From a checkpoint of a small transformer trained on Wikipedia.
Size: 9 layers, width 320, vocabulary 32000.
Architecture: no biases in attention or MLP, embeddings untied during training, skips across layers.
Training: a variant of Adam for these matrices, 589M tokens.
Each number is 128 + 32 x the weight over the matrix's rms, rounded and kept within 0 to 255. Layers, rows and columns count from 0.

# layer 3 MLP down (transposed), 1280x320, rms 0.0919, rows 390-432, columns 240-319
[[143 157 109 136 162 157  69 134 109 109 114  74  79 147 150  40 106 146  61 125 117 142  85 101 147 131 135 131 131 107 129 135 178 108 138 169 153 119 130  98 127 140 193 154 161 122 195 102 128 108 103 132 108 114 110 112  86  97  89 120 130 135 163 127  94 135 118 142  87 158 148 104 158  82 206 137  88 125 141 150]
 [ 77 135 137 111 117 129 197 120 162  93  84 111 107 117 124  73 150 134 101  47 100 101 116  47 162 175 133 143 121 156 158 153  90 117 155 121 140 100  82 136  99 162 137  98  71 176 126 134 131  90 172 142 128 104 159 106 183 109  72  97 140 120 145 108 149 119 175 154 146 130 134 156 146 156 191  96 119 149 149  79]
 [114 165  86 112 158 125 207 154 117  75 112 163 107  66 117 144 152  43  68 172 107 133 129 136 124 122 127 127 108 137 129 138 118  70  61 112 132 131  75 135 106 115 156 121  74 138 113 112 116 127 140  77 136 115 116 135 169  96 173 103 107  93 131 112 118 134 111 162 100 128 132 113 104 105  84 133 116 143 130 139]
 [130 169 122  86 127 121 105 132 169 132 143 124  98 167 121 182 121 102 141 141 113 160  96 154  96 204  96 109 148 135 136 186  74 142 177  40 122 120 100 134 129  83 126 125 126  75  98 108 113 111 127 116 157 152 163 143 159 114 168 167 153 168 145 118 119 135  90  90  99 136 156 112 101 138 108 137 142 151 131 152]
 [152 159 122 148  76  84 106 203  76 188  83  54 177 114 165 147 119 163 122 135 155  68 141 138 114  65 124 139 129 143 150 128 150 117  88 157 127 191 116 104 122  92 135 109 177  27 199  80 130  82 147 145 178 112 136 117 128 158 158 177 186  48 110  90  62  88  83  69 124 164 141 137 152 152  89 132  95 140 157  59]
 [107 117 156 139 125 131 152 116 165 147 112 147  88  86 125 139 133  96 145 142 146 127 151 109 140 166 155 132 105 139 134 161 103 108 118 130 117 158 111 124 122  68 174 206 165 122 142  80  87 175 128 141 141 172 116 194 124 133 149 151  78 114  78 150 129 145 162 197 104 146 127  78 122 149 100 148 128 149 150  69]
 [ 81 105 150 158 163 140 139 102 163 130 150 174 118 168 113 141  85 114 117 135 118  99 123 125 141 144 127  89  76 128 117 162 129 142 115 122 188 154 129 154 148 136 121 187 117 141 155 100 114 161 107 124  92 148 133 167 132 100 109 145  81  99 126 155 101 122 147 162  96 121 111  24 142 138  77 101 142 132 110 118]
 [201  93 184 183 141 138 164 133 122 128 132 113  99 107 138 124 103 107 115 109 135 145 145 125 119 169 141 132 156 145 162 134  96 103 105 130 175 131 152 117 120 178 154 117 105  87 118  61 138 137 169 127  94 136  89 125 125  75 169 109  98 147  91 173 175  88 142 109 139 189 169 180  96 153  97 142 126 148 199 112]
 [ 79 119 125 121 144  86 176 119 132 122 100 111 179 104 130 171 104  87 120  68 172  84 179 109  54  98 106 118  84 176 171 164 115 114 157 120 170 131  71  78  88 149 162 211 154 127 177 102 135 137 102 103 128 127 131 143 167 105 164 182 136 130  57  89 113 122  69 165 153  92 141 163 100 171 122 137 135 137  89 140]
 [123  87 130  88 108 125 123 146 128 148  83 119 165  90 159 172 100 103 192 101 193 127  90 101 151  90 170 136 127  74 136 129 184 176 122 122 117 146  69 196 135 145 134 115 115 127 133  86 109 141 128  95 121 131 111 119 173 132 170 104  95 140  74 111 144 116 116 183 163  96 115 152 104 120 123 180 112 104 180 143]
 [143 164 111 146 141 178 117 143 127 126 182  94 130 135  94 118 144 104 111 128 140 146 106 150 155 130 145 109 104 124 128 112 126 157 138 155 131 185 125 129 117  87  71 108 132  99 107 103 139 133  73 143 188 113 186 120  85 152  90 121  98 142 155  83 137  88 176 140 113 100 145  53 114 124 130 152 112 134 136 137]
 [133 112 181 125 159 164 142 143 123  80 145 110 125 135 176 108 183 123  77 115 127 172 172  89 135 131 102 167  72 152 143 162 111  81 118  86 122 137  76 175 157 149 134 173 111 163 127 137  99 100 171 161 146 115  94 139 103  67 158 139 100 144 117 161 136  84 213 168 145 158 127  85 185 118 141 124 175  79 163 116]
 [101 168 110 101 187 106 166 157 112 134 110 129 109 167 176 168 188 177 155 109 121 106 119 126  90 116 178 138 155 112 102 156 113  63 145 125 157 134 133 153  49 118 112 116 109 158 128 143 154 138 174 130 132 109 125 118 169 103 159 140 151 114 231 155 109  69  73 100  66 144 135 108  95  71 141 135 181 109 149 136]
 [239 119  86 136 179 125 115  93 185 131 132 121 103 136 163 124 141 170 124 121 103 133  73 131  87 113  68 118  68 133 139  99 117 160 185  77 109 165 177 169 184 163 154 135  36 140 163 139  73  98 183 126 152 121  84 150 151 119  87 102  82 155  76 125 107 146 160 124  80 107 127 122 153 151 131 185 175 129 154 127]
 [ 99 115 126 132 136  84 119 106 127 134  94 112 105 135 137 143 157 120  99 175  97  91 156  91 118 127 118 107  88 146 128 153  84 176 136 109  94 154 109 146 113 122 136 170 102 135 149 104 106  65 171 128 163 152 116 147 122 128 155  84 124 109 124 169 117  77 172 201 108 127 151  92 183 143 115 113  88 115 110  79]
 [161 126 157 123 150 152 134 142 134 148 171 136  88 212  94 122 167 169 206 143  86 110 142 204 121 144 145 170 157 142 128  76 114 143 137 155 101 130 153 125 158  94 120  97  68 180  77 106 199 156  90 130  36 134 124 170 122 148  94 117 110  91 174  84  97 201 125 148 137  85 100 113 164  70 123 158 100  54 122 125]
 [ 91  99 117 166 143 139 167 129 112 152  82 128  67 146 164  34  87 161 141  76 126 166  92 124 154 165 193 138 181 146 180 180 176 128 108 133  99 152 135 130 103 215 164  98 147 207  80  67  76 199  93 157  78 119 135  85  90 158  90  97  68 121 144 127 172 119 133  73 160 147 141 149 123 118 103 123 101  96 137 114]
 [142 127  95 169 146 147 106 144 155 108  62 144  82 113 166 142 135 117  77 129 108  71 154  84 156 175 136 100 115 155 141 151 110 121 147 115 151 126 123 102  64 161 131 167  99 127 105  99 110 139 162 120 102 136 102 135 124 122 121 103 190 115 103 149 142 128 216 186 128 139 168 124 135 166  99 101 109  58 157 126]
 [125 105 113 192  82 188 152 114 170 104 133 109 122 154 116  56  99 125 140 145 139 126 137 109 108 103 113  79 122 130 138 155 165 152  38 148 120 163 182  97 165 192 129 121  88 111 174  84  98 120 132 141  77 121 114 131 120 121 140  82 208 155 104 128 152 134 159 144 156 112 168  92 125 138 110 148 119 143 139 156]
 [ 71 127 217 135  90 130  79 122 105  84 175 137 157  60  99 178 157 128  47  72 130  82 177 147 163 153 170 107 191  84 159 140 132  83 120 116 124 120 174  91 140 210 184 169 158 136 114  87 179 168 157 144 144 103 124 102 105  52 119  97 138 164 123 137 157 110 189 108 118 173 120 145  84 100 164 156 142 168 151 100]
 [149  77 118 172  96 134  47 114 105 149 104 118 162 164 150 148  89 100 145 108 123 174  65 120 136  83 161 158 153 143 109 110  85 183 167 124 166  89 148 146 135 120 124 127 158 114 117 113 116 123 168 109 132 156  53  98 169  78 143 114 142 119 153 158 211 147 113 121 185 174 113 111  90 136 101 133 138 172 131 135]
 [131 146  84 125 165 151 198 112  94 155  83 161 127 113  85 132 152  84 116 118  94  78 145 123 129 109 127 128 115 144 141 144 151 141 142 101 115 117 132 126 133  93 112 156 120 132 130 100 109 111 171 127 124 121 136 114 142 130 161 110 145 125 138 132 138 105 164 179 121  99 126 143 165 162  91 102 129 108 145 118]
 [139 138 156  95 152 109 171 124 179 105 114 118 146 147 124 140 133  93 177 139 170 115  65 148 148 136 143 133 148 186 138 141 187 176 124  88 130 112 138  93 153 110 151  94 186 135  81 150 166  93 121 100 100 198 127 116 167 156 188 149 136 189 170  95 150 130 127 134 119 126  89 149 123  96 146  85 184 124 113 186]
 [225  81 120 143 120 172 190 130  70 133 127 166 181 138  66 136 118  96 151 109  97 147  87 127 123 176  99 160 137 175 127 182 120 149 167 139 162 118  97 144 119  94 107 107  92 118 143 162 112  91 102  49 153 113  71 169 141 158 112 138 122  93  85 102  79 124 115 190 135 105 115 141 123 137 161 146 149 144 172 183]
 [ 72  91 131 108 127 169  48  95 141 138 138 165 149 123 180 135 202 155  99 149 150 168 100 122 134 132 123  93 109  87 101 171 167 135  52  87 102 110 175 169 146  76  96 179  91 180 127 145 103 106 121  66 151 145 121  71 115 187 179 158  99 171 158 165 153 185 121 132 112 169 168 149 119 146  87 123 126 126 147 144]
 [169 123  88 160 116 145 191 116 128 123 101 170  94 115 135 137 174 103 135  79  88 109 114 144 115 157 151 119 110  84 132 113 110 135 129  95 118 176 133 107  85 178 113 131 113 145 155 158  87 110 131 178 117 135  91 122 210  90 126 181 163 158 113 134  90 174 140 146 167 135 147 161 119 139  92 120 145 126 164 116]
 [136 132  94 140 115 103 150 121 114 121  85 131 109  97 174 118 134  80  99 142 111 117 155  93 136 124 125 115 106 195 152 123 110 149 131  97  65 116 108  95 118 149 178 157 133 128 158 111 132 125 155 123 122 110 150 169 146 113 160 137 130 115  95 156 122 125 174 205 146 139 111 108 172 163  92 129 134  94 124 121]
 [144 144 167 145 138 159  60 129 114 134 123  95 122 115 159 118  85 182 142 125  94 192 115 132 109 145  86 110 125 125 141  86 100 151 169  96 102 177 171 114 122 153 142 148  81 107 142 136 101 109 184 157 161  78 128  78 172 123 150 173 116 111 151  91 146  99 106 135 127 141  72 105 157  91 110 145 148 130 113 165]
 [155 164  75 130 206  99 105 205 161 173 119 136 158 101 168 130 185  80 154 171 152 113  62 172 136 118 119 157 137  63  52  90 144 111 108 125 118  92 139 155 160  52 129 107 129 107 158 141 184 126  57 111 178 141 123 102 141 134 148 125 130 136 101 160 102 159  80 102 160  89 139 136 137 153 145 189 158 181 147  96]
 [ 73  49 125 143 149  64 178 101 142 147 157  88 152 104 113 114 133 172 103  57 129 119 115  69 136 131 137 170  58 110  96 177 132 119 121 163 114 166 188 137 140 169 130 147 153 152  74 117 107 121 136 106 158  84 143 178 206 121 116 194 155  66  96 104 198 100 147 161 163 167 121 138 128 111 147 146 111 133 159 125]
 [ 78 112 146 170 122  96  64 181 135 117 127  68  91 126 113 128 103 146  56 139 106 142 121 151 160 121 154 133 150  94 148 116 164 114 103  76 152 125 116 164 138 119 151 105 130 130 132 123 134 161  65 105 146  82 105 157  57 179 137 130 121  54 211  80 129 136  97 136 126 119 115 141 122  79 161 126 171 114 149 118]
 [ 95 147 117 101 195  94 121 146 188  94  97 122 107  91 160 115 122 136 138 179 113 106 165  69 149  73 150 146 119 136 103 125 104  68 101 136 146 125 118 147 139 139  68 109 117 124  96 109 167 110  41 134  93  71 157 156 130 177 118 150  74  78 117 153 144 200 176 145 169  71 104 144  93 124  96 149  81 150 151 207]
 [118  71 141 132 178 132  63 156 141 166 126 143 104 127 120 115 100 166 106 118 109 111 101  81 106  81 163 160 169  94 119 141  90 140 101 101 178 140 140 150 188 130 159 154  70 108 129 103  60 149 138 154 143 124  82 101 124 133  90 109 157 110  50 151 107  93  75 176 116 171 180 131 174 146 101 130 138 144 152 177]
 [ 96  49 123 153 186 148 129  94 169 155  85 149  88 138 126 148  85  78 102 170 100  61 162 131 135 108 172 179  79 142 117  92  80 102 136  71 145 136 108 190 117 103 147 100 112  78 104 157  84 184  93  82 151 188  80 130 112  99 150 125  69 158 114 174 107 118 168 121 133 183 115  89 157 148  98 104 133 126 116 108]
 [160  61 130 153  85 139 108 130 147 111 192 122 111  97 123 130 119 102 153 134 163 120 162 106  91  96 128  75 165 124 129 103 122 214  80 119 119 122 156 117 157 112 126 189 109 125 107 125  65 141 129 101  94 132 105 111 138 120 110 150 182 109 137 138 164 184  86 126 158 190 152 145 204  59 132 145 133 100  98 130]
 [116 107  87 161 145 107 173 139 102  78 118 139 160 107 165 135 134 145 121 111 105 126 156  89 147 110  93 139 127 125 141 132 116 157  63 121 139 180 121 111  77 153 152 120 133 158 157 103 114 107 135 121 107 117 151  99 197  63 124 151 126  86 133 137 109  84 173 196 158 133 106  74 169 144  78  76 108 117 120 132]
 [ 96 160 128 110 130 108 104 193 143 151 108 106  85 137 151  60 114 146 135 121 148 117  83 103  77 130 140 106 149 154 116 149 136 171 151 149 155  81 101 119 174  75 138  63 138 138 152 105 104 161 140  97 121 115 104  88  84 163 134 125 127 112 129  93 112 103 214 159 131 137  83 161 160  85  78 134 102  59 134 172]
 [153 103 103 114 156 153 181 121 121 189  98  98  82 120 141  74 111 164 146 126 134 209  90 123  81 149 111 154 111 108 119 175 135  95 163  88  86  89 166 125 151 142 151 105 133 149 160 111 112  96 130  78 118  93 131 127 127 103 113 157 133 162 112 106  88 156 118  88 151 157  47 161 148 141 115 103 197 130 105 138]
 [118  70 119 163 134 127 140 155  93 130  58  68 107 103 162 123 147 121 103 142  81 137 147  51 119 125 161  99 106 183 173 125  87 110 110 120 127 122  89 128 134 137 138 134  85 111 120 160 149 109 168 148 140 152 129 199 122  76 186 107  93  96 154 168 142 103 163 190 130 177 138  75 177 185 100 103 135 104 133 113]
 [ 90  84 148 133 177 101  59  75 153 105 195 101  87 129  99 149 167 146  90 105 144 100  95 147 123 114  83  75  72 171 133 125 142 152 162 109  83 111 129 156 139 157 107  74 119  47  77 127  82 142 135 135 119 125 114  94 119 148 182 114 143  67 164 109 161 134 139 172 111 119 158 109 141 111 119 120 147 135  73 132]
 [129 156 100 142 139 139 127  45 142  98 109 145 114  73 163 164 108 127 130 144 112 152 156  81 109 113  81 116 130 149 133 119  71 128  89 117  87 123 111 143 163 139 110 178 100 170 127 103 131 128 182 118  95 110  88 136 102 100 162 115 122 105 139 130 120 121 159 191 150 148 119 100 144 153  86 130 117 110 144 135]
 [148 135 179  79  91  80 125 119 168  91 115 150 136 112 151  92 173 151  94 197 139 113 154 255 167  75  90 139 140 125  94 144  67 109 122  72 152  69 130 154  81  96 149 142 160 112 204 155 187 172  82  99 159 130 134 106  59 170 122  75 130 118  60 136 138 128  88 141 123 176 102 140 132 128 202 124 144  68  90 101]
 [153 114 131 122 156 135  86 177 105 147 140 147  97 112  86 180 140 205  86 134 167 108 129 113 150 117 171 121 188 201 116 103 152 146 121 128 129 154 180 109 150 113  81  63 149 180 118 120  71 135 138 171 159 142  92 174 149  80 168 117 161 149 123  85 113  58 125 214 129  86  96 130 150 154 125 192 149 137 114 196]]
# layer 3 MLP up, 1280x320, rms 0.0992, rows 391-432, columns 240-319
[[100 122 152 110 193 172 151 116 103  90 131 141 196  94 178 116  76 158  98 101 180 151  81 148 181 107 137 129 133 115 159 120 134 112 164 200 155 115  47 137 134 113  93 120 109 166 104 131 168 157 147 152 159 105  93 171 165 124 155 114 152 122 102 194 123 131 187 145 100 111 133  80 154 194  81  96 119  87 100  76]
 [110 101  81 155 165 168 142  78  84 162 141 130 153 134 102 176 170 140 140 157 159 117 158 139 106 104 106  75 178  98  59 151 168 129 104 113 127 131 127 183  97 141 132 168  77 140 135 132 100 125  98  84  95 136 187 162 104 143 151 165 148 157 123 193 164 179 128 162 126 132  96 133 113 143 116  84 156  78 129 129]
 [140  98 135 109 155  59  94 113 127 105 177 145 121 109 176 137 124 146 128 107 159 202 138 165 128 126 118 113 164 190  78  99 183  77  97  94 156  70 113 178 124 120  71 166 131 197 139 135 118 115 165 110  78 145 128 209 112 165  70 121 161 142 129 136 116 149 127 160  90 106 126 100 154 116 127 187 139  99  86  88]
 [144  72 152 189 110 122 120 183 128 120 109 109 207  96 161 134 114 113 113  99 122  57 113 112 153  52 150 162  96 125  49 115 141 162 133 140  95 173 134  97  61 117  80 145 173 194 114  85  99  69 142 137 126 161  97 143 143 149 160 100 137  80  88 182 107 169 128 175 159 147 108 118 223  86 102  72  92 116  72  50]
 [ 87 128 145 138 161 155 129 126  96 113 127  90 137 132 167 157 124 141 145 140 156 159 152 178 128 167 105  84  73  67 151 129 116 138 117  87 116 147  98 121 143 115 134  99 130 192 127 143 132 153 109 107 133 135 155 142 128 136  84  89 118 121  96 116 124 167 106  75  80  89 140 190 149 160 120 161 141 134  95 134]
 [205 124 130  91  64 136 123 106 100 127 162 151 146  73 152 128 179  86 140 104 167 165 169 139 123 112 152 122 101 123 163 134 140 197 114 136 137 109 104 112 128 154 155  88 129 197  81 146 123 177 133 108 185 129  98 158 125 175 168 143 125 117  79 165 124 148 177 139 124 125 138 162 157 162 147 134 132 121 128 114]
 [142 108 186 116  79 111 110 127  96 110 163 111  81 104 161  55 154 148 119  87 119 194 144  83 168 183 134 120 171  88 110 124  99 144 125 177  69 154 124 149 117  95 140  81 144  97 112 123  97  85 118 158 134 153 111 120  85 143 142 128 154  97 134 155 180 138 150 146 139 114 126 163 175 160 121 126 126 184 140  78]
 [ 96 117 143 107  99 131 161 108 130 138 180 123  90  69 116 160 176 118 151 121 161 158  81 135 120 118 153 135  79  87 142 173 131 110 175 135 122 146 116 121  91  98  64 154 121 100  79 102 121 110 163  86 100 139 153 122 213  93 148 155 154 138 119 125 152 145 128 121 143 121 103 119 105 160 118 107 151 131 117 153]
 [ 88  93 135  93 115 158 116 156 105  67 145 144 138 149 105 142  78 107  92 136 119 136 127 125 113 131 115 189  83 112  90 140 164 117  87 164 126 120  50 160  54  81 103  67 129 137  65 103 134 175 111  93 108 156 100 141 115 150 124 122 105 182 117 113 102 197 133 140 112 157 106  98 171  76 118 148 126 116 140  72]
 [ 70 130 122 149 144  73  85 119  98  99  78 126 138 116 112 146 116 115 100 155 159 142 157 161  95 141  97  88 188  75 103 142 221 101 147  87 134 149 168 159 116  86 160 140 154 147  95 168 128 110 144 149 102 144  68 150  96 125 137 151 117 134 157 125 135 144 123 132 175 108 146 155 105 196 163  96 172 120  75 105]
 [125  95  66 179 217 143 109 120 116  95 130 154 119 140 186  78 132 145 143 113 140 108 111  77 110  86 129 151  94 131 117 171  96 177  72 117 156  75 128 102  87 155 165 114 136 129  94 127 104 123 168 144 155 110 122 130 113  95 140 129 106 124 137 151 122 146 141  84  93 137 119 106 217 162 122  96 143 174 163 112]
 [106 100 149 145  88 146 117 118 167  74 126 129 144 132 197  94 120 140 144 168 155 167  91 159 124 175 159 119 110 102 129 209  77 130 107 166 160 160  54 110 120 137  92 115 126 117 117 150 125 109 102 105 160 108 124 181 100 147 145 125 133 150 118 146 173  77 115 152 122 142 208 163 173  95 180 124 204 167  95  85]
 [ 81 115 144 118  80 114 100 149 142  65 129 113 150  84 112 146 115  81 158 157 153 101  67 113 128 121 139  88  91 152  70 192 145 109 150 130 106  97 117  63 131 123  29  80 125 154  85 155 171  95 132 148 156 153 164 138 126 161 115 142 154 110  96 156 152  69 163 121 171 108 210 120  91 166 178 122 136  96 163  65]
 [145 145 158  86 110  90 104 145 114 134  97 124 127  46 136 127 112  99 161 146  96 151 114  94 116 131 151 137 159 140 153 139  98 116 111  91 164 192  84 136 120 136 114 187 109 156 120 120 113 215 113 141 135 147 147 128  78 154 110 138  85 124 124 173 147 167 131 132 171  73 117 148 129 145 118 110 142 148  97 136]
 [135  97 171 151 116  65  96 157 117  92 109 106  96  82 132 160 143 106 105 118 146 165 141 126  93 117  89  78 123 115  89 123 146 165 101  58 124 160 131 181  70  86 169 135 144 142 133 180 111  97 177 144  74 107  77 168 137 102 155 130  81 123 174 150 131 121 111 106 141 130 124  88 158  81 108 145  87 130  92 127]
 [141 123 106 148 149  85  90  76 118 133 164 134  97  98 122 176 116 106  72 137 164 185  92 119 196  78 111 130 100 114 183 160  96 121 115 132 147 186  61 144  95  95 148 140 151 179 137 112 113 162 120 188 103  99 126 139  74  57 159 155 129  70  77 150 108  70 146 204  97 132 158  82 121  92 135 165 116 126 131  29]
 [164 135 113 136 114  95  73 136 137 120 163 102 195 144 108 104 138  90 137 120 153  92 119 105 110 149  86  71 106  84 136 131 120 134  77 196 169 177 110 141 172 153 132 183 127 165  85 141 136 139 108 131 142 125 131 139 103 188 102  80  86 121 155 146 133 113  80  76 131 122  85 102 145 113 114 133 110 142 137  78]
 [ 64 108 153 108 172  78  70  90 107  95 153 122 148 124 178 171 121 132 147 143  69 120  86 131 148 140 164  94  63 148 143 153  92 133 195 127 189 144 103 112 141 169 119 124 110 107  99 103 134 175 128 183 126  55 165 191 112 149 122 115 118 133 126 109 141  89 139 138  50  95 118 132 136 116 106 169 140 148  81 117]
 [132  80 125 138 173 128  44 138 149  60 143  96 103 142  91  89 110 167 128 149 119 135  95 151 109 111 115 165 130 153 108 123 176 177 141 114 118 196  83  57 112 192 142  97 104 144 135 115  92 154  84 131 146  78 124 125 161 183 165 184 153 108 135 145 106 147 187 187 101 133  92  73 159 138 141 108 200  91 140 138]
 [149  81 113  99 101  73 102 118 107 133  79 115 123 139 119 149 170 131 156  98 136 152 145 150 146 120 125 128 152 192 131 133 137 148 142 122  82 144 141 150 167  98 101 173 125 226  94 172 142 181 159 157 105  65 125 108 127 148 113 153 101 152 151 152 149 106 109 156 158  74 103 138 122  73 158 104 188 113 167  79]
 [ 68 106 117 151 113  93 110 177  95 131 183 132 129 123 116 124 152  90 135 149  89 140 134 139 168 129 141 149 114 123 153 160 158 120 127 141 126 137 135 152  75 107  89 139 120 119 124 115 149  96 140 150 170 105 130 122 163 145 200  89 101 152 155 146 132  93 130 131 109 105 110 155 128 120 102 113 122 138 122 101]
 [ 94  84  87 103 148  59 142  85 145 128 121 207 132 101 117 124 113 124 134 166 122 193 152 107 178 156 129 155 137  85 118 102 109 157 170 119 157 110 111 117 132  92 150 128 158 130  80  99  52 147  89 149  81  95 137 152 148 108 108 117 136  95 171 129 149 147 136 164 117 165 114  85 175 148 118 131  99 144 118  79]
 [147  68  73 138 191 100  56 158 108 137 124  98 169  70 155 154 125  84 114 191 202 159 134 121  87  79 131 145 106 126 166 105 173 166 166 109 126 145 142 172  99 125 150 179 137 138 102 159 182 101 105 158 141 122  73 173 147 141 176  90  96  56 109 132 139 120 129  79 163 122 107 105 130 172 146 171 181 224 147 112]
 [124  90  81 173 110 142 148 142  69 157 114 182 150 155 167 159 133 163  69 108 159 229  96 149 145 137 131 147 145  89 104 175 128 174  72  87  74 136 163 127  57 114 113 152  64 156  47 103 120 115 154 145  87 158 147 155  79  54 188 134  86 200 117 140 159 151 177 153 110 136 180 130  99  93 118  82  66 171  90 104]
 [137 136  80 106  64 102 156 121 152 109  72 130 109  89  98 139 156 114 168 134 123 156 135 108 105  92 135 147 162 108 134 153 119 132 122 126 127 103  83 101 129 160 111  78 109 152 140 104 164  80 168 108 160 129 165 133  99 159 152 123 133 100  86 123 125  75 122 114 145 148 148 158 126 129 221 143 134 139 118 121]
 [105 101 142 116  99 122 128 136 172 144 140  91 145 157 146 129 165 134 148 114 128 161 138 180 146 142 164  93 114 178 146 145 129 113 112 126 131 161 113 126 121 117  96 150 115 120 146  94 109 122 121 179 138 185 116 121 138  86 126  99 149 125 155 129 101 113 141 106 125 115 159 153 143 139 153 185 132 195 148 115]
 [113  65 134  90 159 137  65 110 116 103 148 102 111 110 128 157 195 104 116 174 133 107 122  85 125 115 158 146 153 190  72 141 105 132 137 134 124 129  74 119 126 119 118 120  65 164 121 129 157 143 126  99 152 155 174 115 113 131 128 143 122 125 137 158  98  91 157 160  95 111 128 150 108 168 109 124 157  90 174 122]
 [173 120 132 136 134 179 115 137 122  92 155  93 165  86 187 153  83 133  68 181 182 158 126 173 152 133 123 147 122 127  63 127 135  81 141 102 137 142 131 152 133 161 138 128 141 147 106 114 124 126  99 146 157  96 114 162 132 150 206 138 153 139 128 173 101  90 181 125  76 108 100 118  66  61 162 173 164 156 119 103]
 [139  98 148 106 153 125  85 172 141 122  82 123 143 112 123 118 144  77 119 135 122 131 117 152 161 108 123 124 125 145  38 151 106 101 157 153  94 125 171 137  93 110 137 154 188 183  86 137 178 159 133 106 197 141 167 150 173 146 164 182 100  64 146 172 162 145 161 117 169  98 107 152 133  99 136  87 193 123 140  76]
 [117 131 115 172 108 151  50 138  76 148 132 162 112 106 167 160 126 106  89 115  97 129 108  65 128  92 139 159  58 103  87 127 154 186 150  94  93 149 116 160  96 105  99 114 114 133 101 123 125 140 173 146 150 120  94 192 123 168 143 138 168 165 192 142 100  84 126 126 128 132 130 178 144 111 161  85 169 130 104 149]
 [ 80 138 145 156 122 117 145 140  72 147 148 222  96 141 177 171 112 106 161 115 205 119 170  75 112 149 161 113 141 134  70 146 195 192 185 150 118  89  32 142 144 146  99 126  66 127  60 102 153 141 104 143  87 137 170 142 131 130 193 147 119 199 103 154 118 132 185  99 182 106  68 113 121 136 117 124 130 127 151 128]
 [162 107  99 109  69 109  41 123 186 127 103  85 141 103  91 106 164 170 172 171 142 172 119 141 158 121 146 149 138 163 187 116  96 143 143 107 134 108  43 128 155 150 113 115  88 164 115  96 168 120 135 105 103 135 126 138  42 140 129 126 134 105 169 176 129  58 126 178 179 120 123 106 108 119 151 189 110 145 110 131]
 [136  74 153 101 103  87  37 118 117 113 107 149  65  59  76  98 142  80 130 141 128 135  91 132 167 100 112  93  78 107 132 147 137 125 119 169 132 102 105 131 119 126 143 181  80 154 149 144 152  64 188  58  98 130  82 160 113  91 176 133  78  33  87 137 182 117  77 129 140 124 118 181 209 123  97 147 104 133 172 130]
 [163 100 181 120 152 101  99 146  98 140 137  94  96 132 200 151  85 159 158  65 163 131  78 147 102 184 127 149 143 111 116 162 159 130  88 155 119 117  39 187 150  48 124  92 109 152 160 187 141 135 172 150  90 109 159 157 120  98 108 118 175 190 178 202 154 120 190 125 134 120 191 123  91 103 127 127 122 135 150 135]
 [142  79 149 176 126 148 107  50  94 143 136  75 117 101  95 171 153 138 178  97  98 146 117 205 136 125 176  91  80 141 125 112 129 141 129 120 119  92 129 159  88 117  92 142 119 118  57 139 161 135 107 187 126 120 137 117 165 112 129 112 145 122 162 172 135  90 186 107 105  69 108 122 161 133 170 174 139 147 110 136]
 [125 139 180 138  70 140 102 117  93 112 186 131 136 143  91 129 145 131 146 111 121 112 105  95 128 196 106 152  81 180 127 127 117 124 131 130 127 137 127 141 117 103 107 112  63 143  99 125 142 142 143 138 154 129 105 201 127 123 156 125 153 141 189 143 133 146 130 135 137 156  69 132 147 150  98 115 150 142 125 133]
 [131 119 111 151 135 136 157 108 129 117 102 118 152 122 162 135 163 144 172 104 162 109 156  81 135 179 111  98 105 145 169  93 136  81 143 106 101 148  92  92 144 169  93 142 128 199  78 163 140 143 128 169 170 132 138 121 139  93 150 166  65 139  61 201  78 130 168 146 136 104 138 145 142 111 112 101 151 152 134  93]
 [178 106  93 143  67 113  94 136  65 102 162  94 176  78 141 160 113 164  88  98 128 120 147  69 137 115 116  99 132 121 128 115 144 133 120 159 130  80  98 131 142 127  98 107 144 148 108 161 136 157 123 197 183  83 138 130 157 143 171 107 113  74 113 170 176  94  85 123 105 125  99 110 167 132 132 165 160 143 141 121]
 [ 83 119 185  91  70 124 122 119 107  93 181 135 126 141 128 149 121 107  83 130 133 137 154 140 127 154 132 150  87 118  87 151  97 122 146 145 115 192 103 139 114  93  76  89  96  92 126 166 156 108 156 139 144 165 143 138 100 140 138 158 139  89 104 136 196 140 157 169  93 130 151 127 143 111 126  96 135 147 107 143]
 [155 126 106 163  63 119 106 207 122 157 103  90  96 132 173  93 155 152 118 154 110 147 132 150 152 165 185 142  79 150 108 137 182 107 175  89 142 122 108 170 112 140 127 103 134  91  84 125  70 129 102 168 180 115 151 143 205 108 113 137 132 159 128 128 118 107 111  95 143 123 175 127 145 107  93 150 198 160 114 129]
 [100 125 166 135 157 127  90 162 131  77 128 136 120  50 143  78  66 103 146 102 132 165  86  93 110 124 134 107  33 154 135 151 115 128 152  95 166 122 121 116 102  78 114 172 106 147 120 140 107 132 184 131  98 227 154 173 134 144 127 171  69  45 153 113 134 103 144 160 196 194 168 148 187 138 152 114 130  95  52 116]
 [112  17  93 156 119 110  69  92 112 133  66 151 152 104 116 134 106 152 125  91 153 101 145 104 183  60 176  97 122 108 148 161 120 138 133  49 129 107  83 122  92 125 162 187 141 182 101  66 124 154 126 140 197 165 133 137  96  99 177 143 154 115 180 137 141 118 194 161 202 158 114 189 147 112 126  99 147  74  95 115]]